From a checkpoint of a small transformer trained on Wikipedia: learned positions.
Each number is 128 + 32 x the weight over its row's rms, rounded and kept within 0 to 255. Layers, rows and columns count from 0. Numbers have three digits each. The size before them is the row's rms in percent of the matrix's.

# layer 9 MLP up, 384x96, rms 0.352, rows 132-263, columns 48-95
099:134093127120115085120153103117166136115121117088203040105144111127100144038147166162106087157095122176157125175146184141138148108080108162153147
035:103106163184166144101136092083126158113071142097128117080142093114157112164135105128142106142134091168117113100130120143095114145115109074098149
100:113100132143090140143036127069129068096122113158060114093131104100098163170104125124147121128068120143169110130118145091162033115207134171049107
092:092107134095084068116116154139208123130112135157127148128126144097047104109208130155104075137158148123108142104129103161103162173094138137095169
113:082086152122167133113156153176148136099076159171125200135129087112108142101129131160140064126131165120124136150198102131132197131145109076104149
099:160085099088128146087107098078190173135114094126066109162199103138131134086135146150134106113140127163175138120131218100197151122110130148056119
112:158172129116134135093087128134067138142111100213153138125128085138156159140164143150146115181156191143113154132104180133119139232110094103072137
084:147146136067163166107129119151098097129127155157136121133170176123154083107147240126128115091097143142117109076101160073116107051152141179124114
094:127090136202113132128094131103127100094146192136034181106200146166136073110132077143121121152149091150182117050121123092105183148175143145155145
099:105071084169094118140100143150073126114091114170107167116139141134117133156115116142136129158132095126174078185168141147171149126073148136089118
106:116119146121103119076110152147142130081097177194124124064139081094114134137147153136116115193144106173124140136096138099152124150159115122056156
096:165140120142118099093180175131110121108101103133112125149147160120115078131073162129133121094125168105208122065143074152171093116130137126070127
108:096183121149141159080154146211123165099138050166104075070156136162071120157145133163075128113124168143135149138146108192143105130166123142170186
116:101137121131114129156102146044092129134129159172091195137139124119103110141157174140033140165110144119144112064175129086136140097040122123147196
101:112114123106130136102112152117131100140080137173112113139132146179169150134159142203139147187151149131153113147126155128123164161118148117147072
094:135145109148143082125078074183123133129125146168146064139148126114106143129182144106123126096075128049118143117121106132096107028087135095215098
103:100186120132192131120137164149140152132117169106084157116147103116114114120134152122095079113193109118158209113152081169150125132135110072114146
095:119157144081163103158206084173147089143118142102145136158123068116132137197113113152121116166089113086143185108113120172147117133149106089111109
103:162100147136084107091119062157124121110139072140159152112125103131089132086140124108064138098143072168133117125173169146141102079116129130050081
082:055038141145164157103149132119114190100102135207136081118133142157071125151192085097106133132119175098122135134119090120107112143094125172062104
115:175052106079134148102087153165125126157063154142083129171109114118122129119154182114137090117139122151168125107073151161162102137179081090114125
100:109125148138150100103121098086125182084166149063134067111117115085104169102177123089117143101182116120099132111131111152175137086130073133156129
108:123138154085084158114156115131112133161147108150080163153133167138143118121123128107092090167185147149120111083110142077081152144161109083132080
091:101068104104113106140100074160151128105115123203100136163127125088131101158205077114145172111142170084125064162101129126078156107170151178124145
106:148098091090112134098125152141181126124118113173064095085161110129114136135114155241092107137137134142174152126145141111145148127139092156094105
104:155117117078117088084151151106082105165095106182201126117150127152103142116115172145035152149119157106147155122137088126184187110155129080105080
110:087098088064178132058118142079117175118107130174114120162111114167174135120128179100111104130056137097091063090126073154147129137118122180114142
093:117113099091121066092186071107099109132149164189059099113178137075101125123134139126086088086158134183122143088101174094116181159114170095096147
102:084128101178157092105146052153123131124112116166110109099144125124083111139206122147055136148129153096057071130183064113107119107174132146115158
111:095112125070142118136151137106171121094159099113103089108149131098038083086207123157188137110131110157184143135118120180156087160144109101090100
112:044140166156150121145124126098162110096133168108091144090145062102109139114148158143104112143048164113146111111180103057123182119123111124094164
094:106144141160129136124131134132117149111099098204098143107074090126085162167133113133200086124114141120133153104063175130160146151102160137080121
107:115172114140138127119179138134139153103075106117127107117154129140128093078084143109114121090128155160108130126131117074062145133114194121123088
114:132088150101136086119101086115179104171107107100086204091140117103152154109121149090120090077084125109124114177080148157141154161137119134159178
105:113149181193145077114111151112062116129106105125134135095122098149153177164178184130094136133072112127117104146148095097167135130139097130047091
094:120141142154066113116146143169127168147087125131117125080170090152145136130149157100135126109106166139198139103098137164127157103079082141175099
105:090188154169173178189139101192123115100122156135099132072150130085143133129126095120170111116098143092119102180141091095103115104069080119186067
107:119114138172130170182151071120111157134115103194134084099168102143168155140107095142137112122073109170137135137104106118106131126156092188124126
089:160120159131118132121166124206123164085051105123129149130123111118160164172144105098149104132117155102162184153130130110112065077137175152164164
109:111149123143125073091122082146086109152145049146160140087138127137099147209136098163121129095121101113141180133063142146119149116199143158151156
103:124206116154061073131146117112126124138171062119154113122172102096123114155107115136137171066161199131131145196120105186107153149098168106137111
100:113128116104084149141119066133128183128160165174137111171148147072160172111174108128141140128071163176190137086140119206103129151048125153134096
093:127138141148136086120123149061090087118114113128160071079147078122161138105128158160141164103152152157184102131112099133102147111128139163110104
099:142149118097132184110162104110110161051119207062130108124136131077145171124153086063131104063163159101075112101132066149158164134141098093115136
090:120134133126171091133117106139098133163116120131163150175179095134107068138112092118079108189121092150120061074106164158123165110184128059121144
096:079115112142146168154128151163102082098148132123118113232183138141116130141100128169150157080167097106168118161140126150068157085118122162162126
094:126186146093176137067096161114077093072142150123102180123139162085143117181164152111110131158113107164125100096155145086148124114228147080133169
115:116124103139103170228140119184158057069113133145106141146091115127138127226123144141148073144145091108149170109120127112089131112150160113139147
088:144109123135084170162131113103109084103091119159157080101171107084129078117149112076100190174154153132157144121144125082136102064153178101087119
106:117094141121190174093150107137137115136131093202132087152125078081146104092129126176157094156143146074190134204098122094100136176141124112123148
104:143124132141166092110118117091152126137101076217117145134126138145132113124161147101159157110126131102142160159124162108102090105138106126047071
112:152099139143146149099156148094162095129104115135131178131157089111063149143133110167133151123147133137081127118117148110154105149118113180102150
098:148108074129150102188151176105169159160085099118155080118136070136103127097113063121126136062124215123118174102188174099098153099113103106088155
094:149154123094143120149109173108152158101115141164119152130129142048158173143158119117126185086124121090117117089147113152070172180165168113110139
100:138168117108233159126131117090085134146118093159173127135115118117120124152122178098130094147090137171100134164095144182118033187121145130158141
085:097156097146156155137096102119157129112096125156120120152122109147086085090137154124093107140114125117144149136177179097122077213162083091173164
108:116083195149113171213120114113128090094086112197109120107121137086152109060119105165142101156127196117168149092161125160113122092142159147118094
113:084079110090079121078111101126142112131136157123098113132133112128143080137175133140065087173193098120083148096068141119144132130134156137141197
099:136193153165164127165103146168136172133120105117113146054108152076145123094127162088152118106133157130118106161051122138118088157081097126132175
105:134129099106114101123163143115159136157145069156076174137115143095151159115169109149064139151115076107143117109151205086136045159123170120150137
087:130226133133193136115140117127118151133124142139089133073083142125114098148076195129117120188116076110125135094078148139148100130095130062160125
087:116149147067145108125165107096170135092175080180138213159186141105140138139111168174139141121106115144083103112127171134145113136086136109172089
096:120046134107156103108136155116063112164090131197099146191158206125095081133131129116113142117143106119111151134126105138143117135138126082133113
111:128085140146119176140135173120153107136166131091097096103171173066114143110101138132133159171103207133121036175162197134099166092102142122154084
107:084130232115177082161148082128145121119139182126112077101163074139133089144107146177124154115126165161107154177093151183103159160130111123185134
093:099154142164199150119125089174027109036101134139091145155121098099086099145185052119097142152129116100065089138112124134122155104127138108114132
093:122103142156137124147149151200134129121121123114161142051116096112121150152138185188195000101089135137140181074184130093115152141138152118133126
106:087119147165186097213103108141133162118127144130081178163146178170143187106143063138105133161098183134113148120121118163071200114094157113135153
102:081101117095148127138105141170140146174152135138105146083130094092118144112163099109134147095126090100123132053061152187070110124181122065121179
102:146105081123112120083076164140088101214094153130157150134154122139119174116141168151102077137090117107184130120132166077167174105148139131119114
087:113158152091145109159121053146111111123143150152160155115100162143118082176091149133152149183119149209091136150084118140108137088092129111134073
115:131151163129165144151112110130191099145100121163088094097164119158137130097117118069092127102118140145178140091159152113132162057115137113063164
080:167160147106099127143166105160171121161092083124180164124135127091131060164149154139121120125129089146139126068120185113170089123145142110129101
095:122148122140134084171133085065168100171060061102121120094133147096161156098128128112142119114106125164130121207187085105155155133080160121145120
094:112121153101154153128086099152117148126130087159122132109149186122144172125163168110123131150088136134166176076165055121122102156099116128144107
095:115148069192137124096138130145139143134114112144141077148122055125149165132181108141124062151121153125127091080093179070065153138144173153167167
123:170134089126150157111127146086100125144111078125165020140109123087121204094147145112164130137143059123177152143124144165162133047101096138159143
087:148115155078150181149080132105117159210129095165104128126108076133133120154162119071148097151172161090107079142098102128187087144137137143083086
102:074083199115115117184145130105115112137107176097092096155146093138141101129107151169195107081119173095112146146140143109115136150085207168125133
102:135098133126130143132158064069136153119127082101176084110114129089137108090128168115127125179147087193171099168092077079128078114081131120111138
091:129183137105115087115132119145110145104143142147136164104156144158164132023162176129059099139111141094177129222103085131052114168084108167101132
099:114097140135096122127078136164155113149073148174144111140129128105085166134119150082093128117130150105097168134144117127204123115160114174142152
107:147125119135113122137178146112130094132089100096095176120094195101152136071134161147091090093122112128165122070051151158177066120109136128125144
081:134134158133114080077175122119137156141140070108098122134131163139115129134143138164173126096113115175105138124124123128109089140007132086112187
104:056127146114110128147106122076149133077119097137138160139116058099150110194137124179098055133124109065103168140128162171165154118115216162075132
098:116133098096182086158154135183132150098061094121120112137112113142109123139167080158094096132084141053171097178124105122113154135113095190172124
093:121075221147116108180170130097131138160118154079129121121110169127147122117093067110101141123171104214141153133084126115063178159164160060141031
100:146129180081104098157150159128142154126142155058180095122142090079148107189130115171131143143149102054136067147095149185161138112080174143122129
102:134114126159123115144073106130161103142113151117131107072149104089131148120122130079101103103109158077142130136140175144159120065184127177148134
101:197081149103166106168108092130125152130174152110146168086143114117164088127145136128115101128178201189076170108120133128097127138108124127139080
098:125120120102133124161144123094144061126118115108063158136164190138091183141155086169123124114114161082131201160223123105135179142129147081090084
096:093154160084160093150138113150108133059168047140132125115198136104137140143132153178147119157065087106082082151094117190075143128100162055142163
145:150187136147119166104119152129149124127124040140137109116117184091158132087184150141095092162153117158162133053120106119119095190089108128123152
110:097137108110108171157104130110168145163132129193112155082140134116113176117109123178145053126134148077162103103137104108157152072161092130109116
030:150088144121149158168079082092159138062082148134117171066154166111175143128149184137091097122137120159130088141115171177132079146069189082103121
092:090090122109094153090152132135153098134114148148114118162175127117152153138134137157142087130176186091156171098111169137130162141153132158236146
089:152127148076111132184135142083129066181124112086110159157139144096137118144154189129175090138158120083123076110091184117145142129123151114132103
031:103114149153112116106125077111133179098091102164132099020173136112095139158125095151118137199126114116089107121138138214072140091116077090080110
100:093154150127083112142152129046064146075108135165122171180093124155137195129139109049135122126149157176122142157166160142144039207117164123128099
042:119077176139117111111106119133097120128076153151121152125200151100111125130176140095136054124157127116161182085200174181142113158113116097083079
103:077080151137112160154105140099139170192117108156082144155143082084172122104161114142130132140115165200111132120096136103123210144149110050093158
082:116104203179135082061173143079134163128119119125094093112156122147124063126139127069174157111161142209120133106145096148120157117124090114113168
102:094181145129134152129158119150123089188091086149092132115118134146127154098114141142110099136161096079087172133081077147176048126103149084092113
115:128124145130123138129133118110187115145058098110049156146087101130123118109141163154053135191157137118094187107113144115164166140095172152087117
022:100059118130115161099140131106095116120081132179148170122173141106113129203143121139139110151138108142092115109228255175135085139086110138128111
092:114128125122122113085117128102158115090139105136042159125154122103103104173116131159052147113084117151142133152103157169134137129111168138172148
102:156068156078131152113109154100106165110044107089071128153117162102162081173135114138130071129095166186113172140167088049189116120158153109125116
086:077120127125177091158142196093119123110146099091154151141123105090146057186097132155142115149172078202137156139132178154120143118083114086119133
095:131104126173127133138099123135135169079105136142073212165100150097148181177129157123098053152111174119117115117112123120083088144095106125104138
109:161079104125184137145079161130159133080123138104096121131129202112147169145147131119114097129073176160127129140105158129102164102177165118083130
028:079134164136140138121119139102111106143102139126117122099146050094102174170137197115137103122159101127186129066129130137106134136145108097124048
101:069128123121168161122167219164135139147107110138157098095109100120123151123129166216136101108062135166195131161120175059150150165122133160052110
105:084136096171143097125105127132135149156127151140089116142138118135073115142103128098129117146072112135129146089121159092068151090156104048149149
099:174136132154182106137090123166158093111100146153104073050108138108090164113177147186115124106168173148135161131172125147127136117111051136062153
109:111172112124108143121084131127078110164088083113064105079116079143112111090139147152106090154141148117127116121091166129155071149112142080158162
082:158169192091174105123161149145136139062139135144104104128116152092159136089138149139124107162195130149054136088140145149109131174071143060109122
110:136109128114119137147161159161135140167094113045137097078117120108092126102153213141100094121133121148149124061110161112177138124131131195101111
103:159107106079086088114111116120138160141150090129139184137123145099077187117189144104128144148165133126164076161094114141136123123077139118124102
104:086145103192171087171107156053143191147140102058108120148152104120128128141146183123127110113109131158094099156171132107059153105123137095107135
037:093145208117178115124128117085140107091066124114095200054143142116157132144150109135131105121163105130169101111182131121126118108165114110121100
041:142204181153172127124103171123104120096064163117131125045185124113014115119118124127125115154137153103157119121126144160119091137134086132134089
119:127090160141114112198091151127068094154117141161104095111155147118084194142102141184094156085177102097108156169110158133113119106168107128033073
107:134110128177162142173140135125230119139146146155138132122145108160142144109131056109108106150109155130152113116107122136070164184135130088132103
105:147159155137115132111124106148072170102136097158181129173203084109109110157108162113141142123151103149136161125156133078136110079135046159085187
104:107084164190128113165124104083103133179124093067169119116185110076116124086182213091131110125117176125133108142167141117135107077079108144147132
108:147192097163102162085136127228085124071140166153138149100142138105098193157149183156127131143108130107128120102175061159161143089155135138111133
101:055141097135113115105098153140129197107130162102123106135131109089157217145188165113186124172088106167114136149130171111108098090101119130075113
041:097174186137150164067128158133131132136082095108128114097190144135127193118142138140136126140132101135127173104125178120117156166147116104121149
112:113131130128136155098077124151148145111120174100119111141127172058055214103154103101172092162106139139149160188155155129162093135108089128128094
102:127119120100115109112147178107163098110113127106054110091138110025115104149116120135072136118110176200184130174187180112137132173081140149122140
096:118160123101116068124070088138148116149146137154093126127143084147113085193175152114077144105125206123091162119147121181169128083142106113154168
107:145097142112106181095173140142132212159105077095136109121127119158179141104143093119157149113129141115113123121092090162069150144102168073079179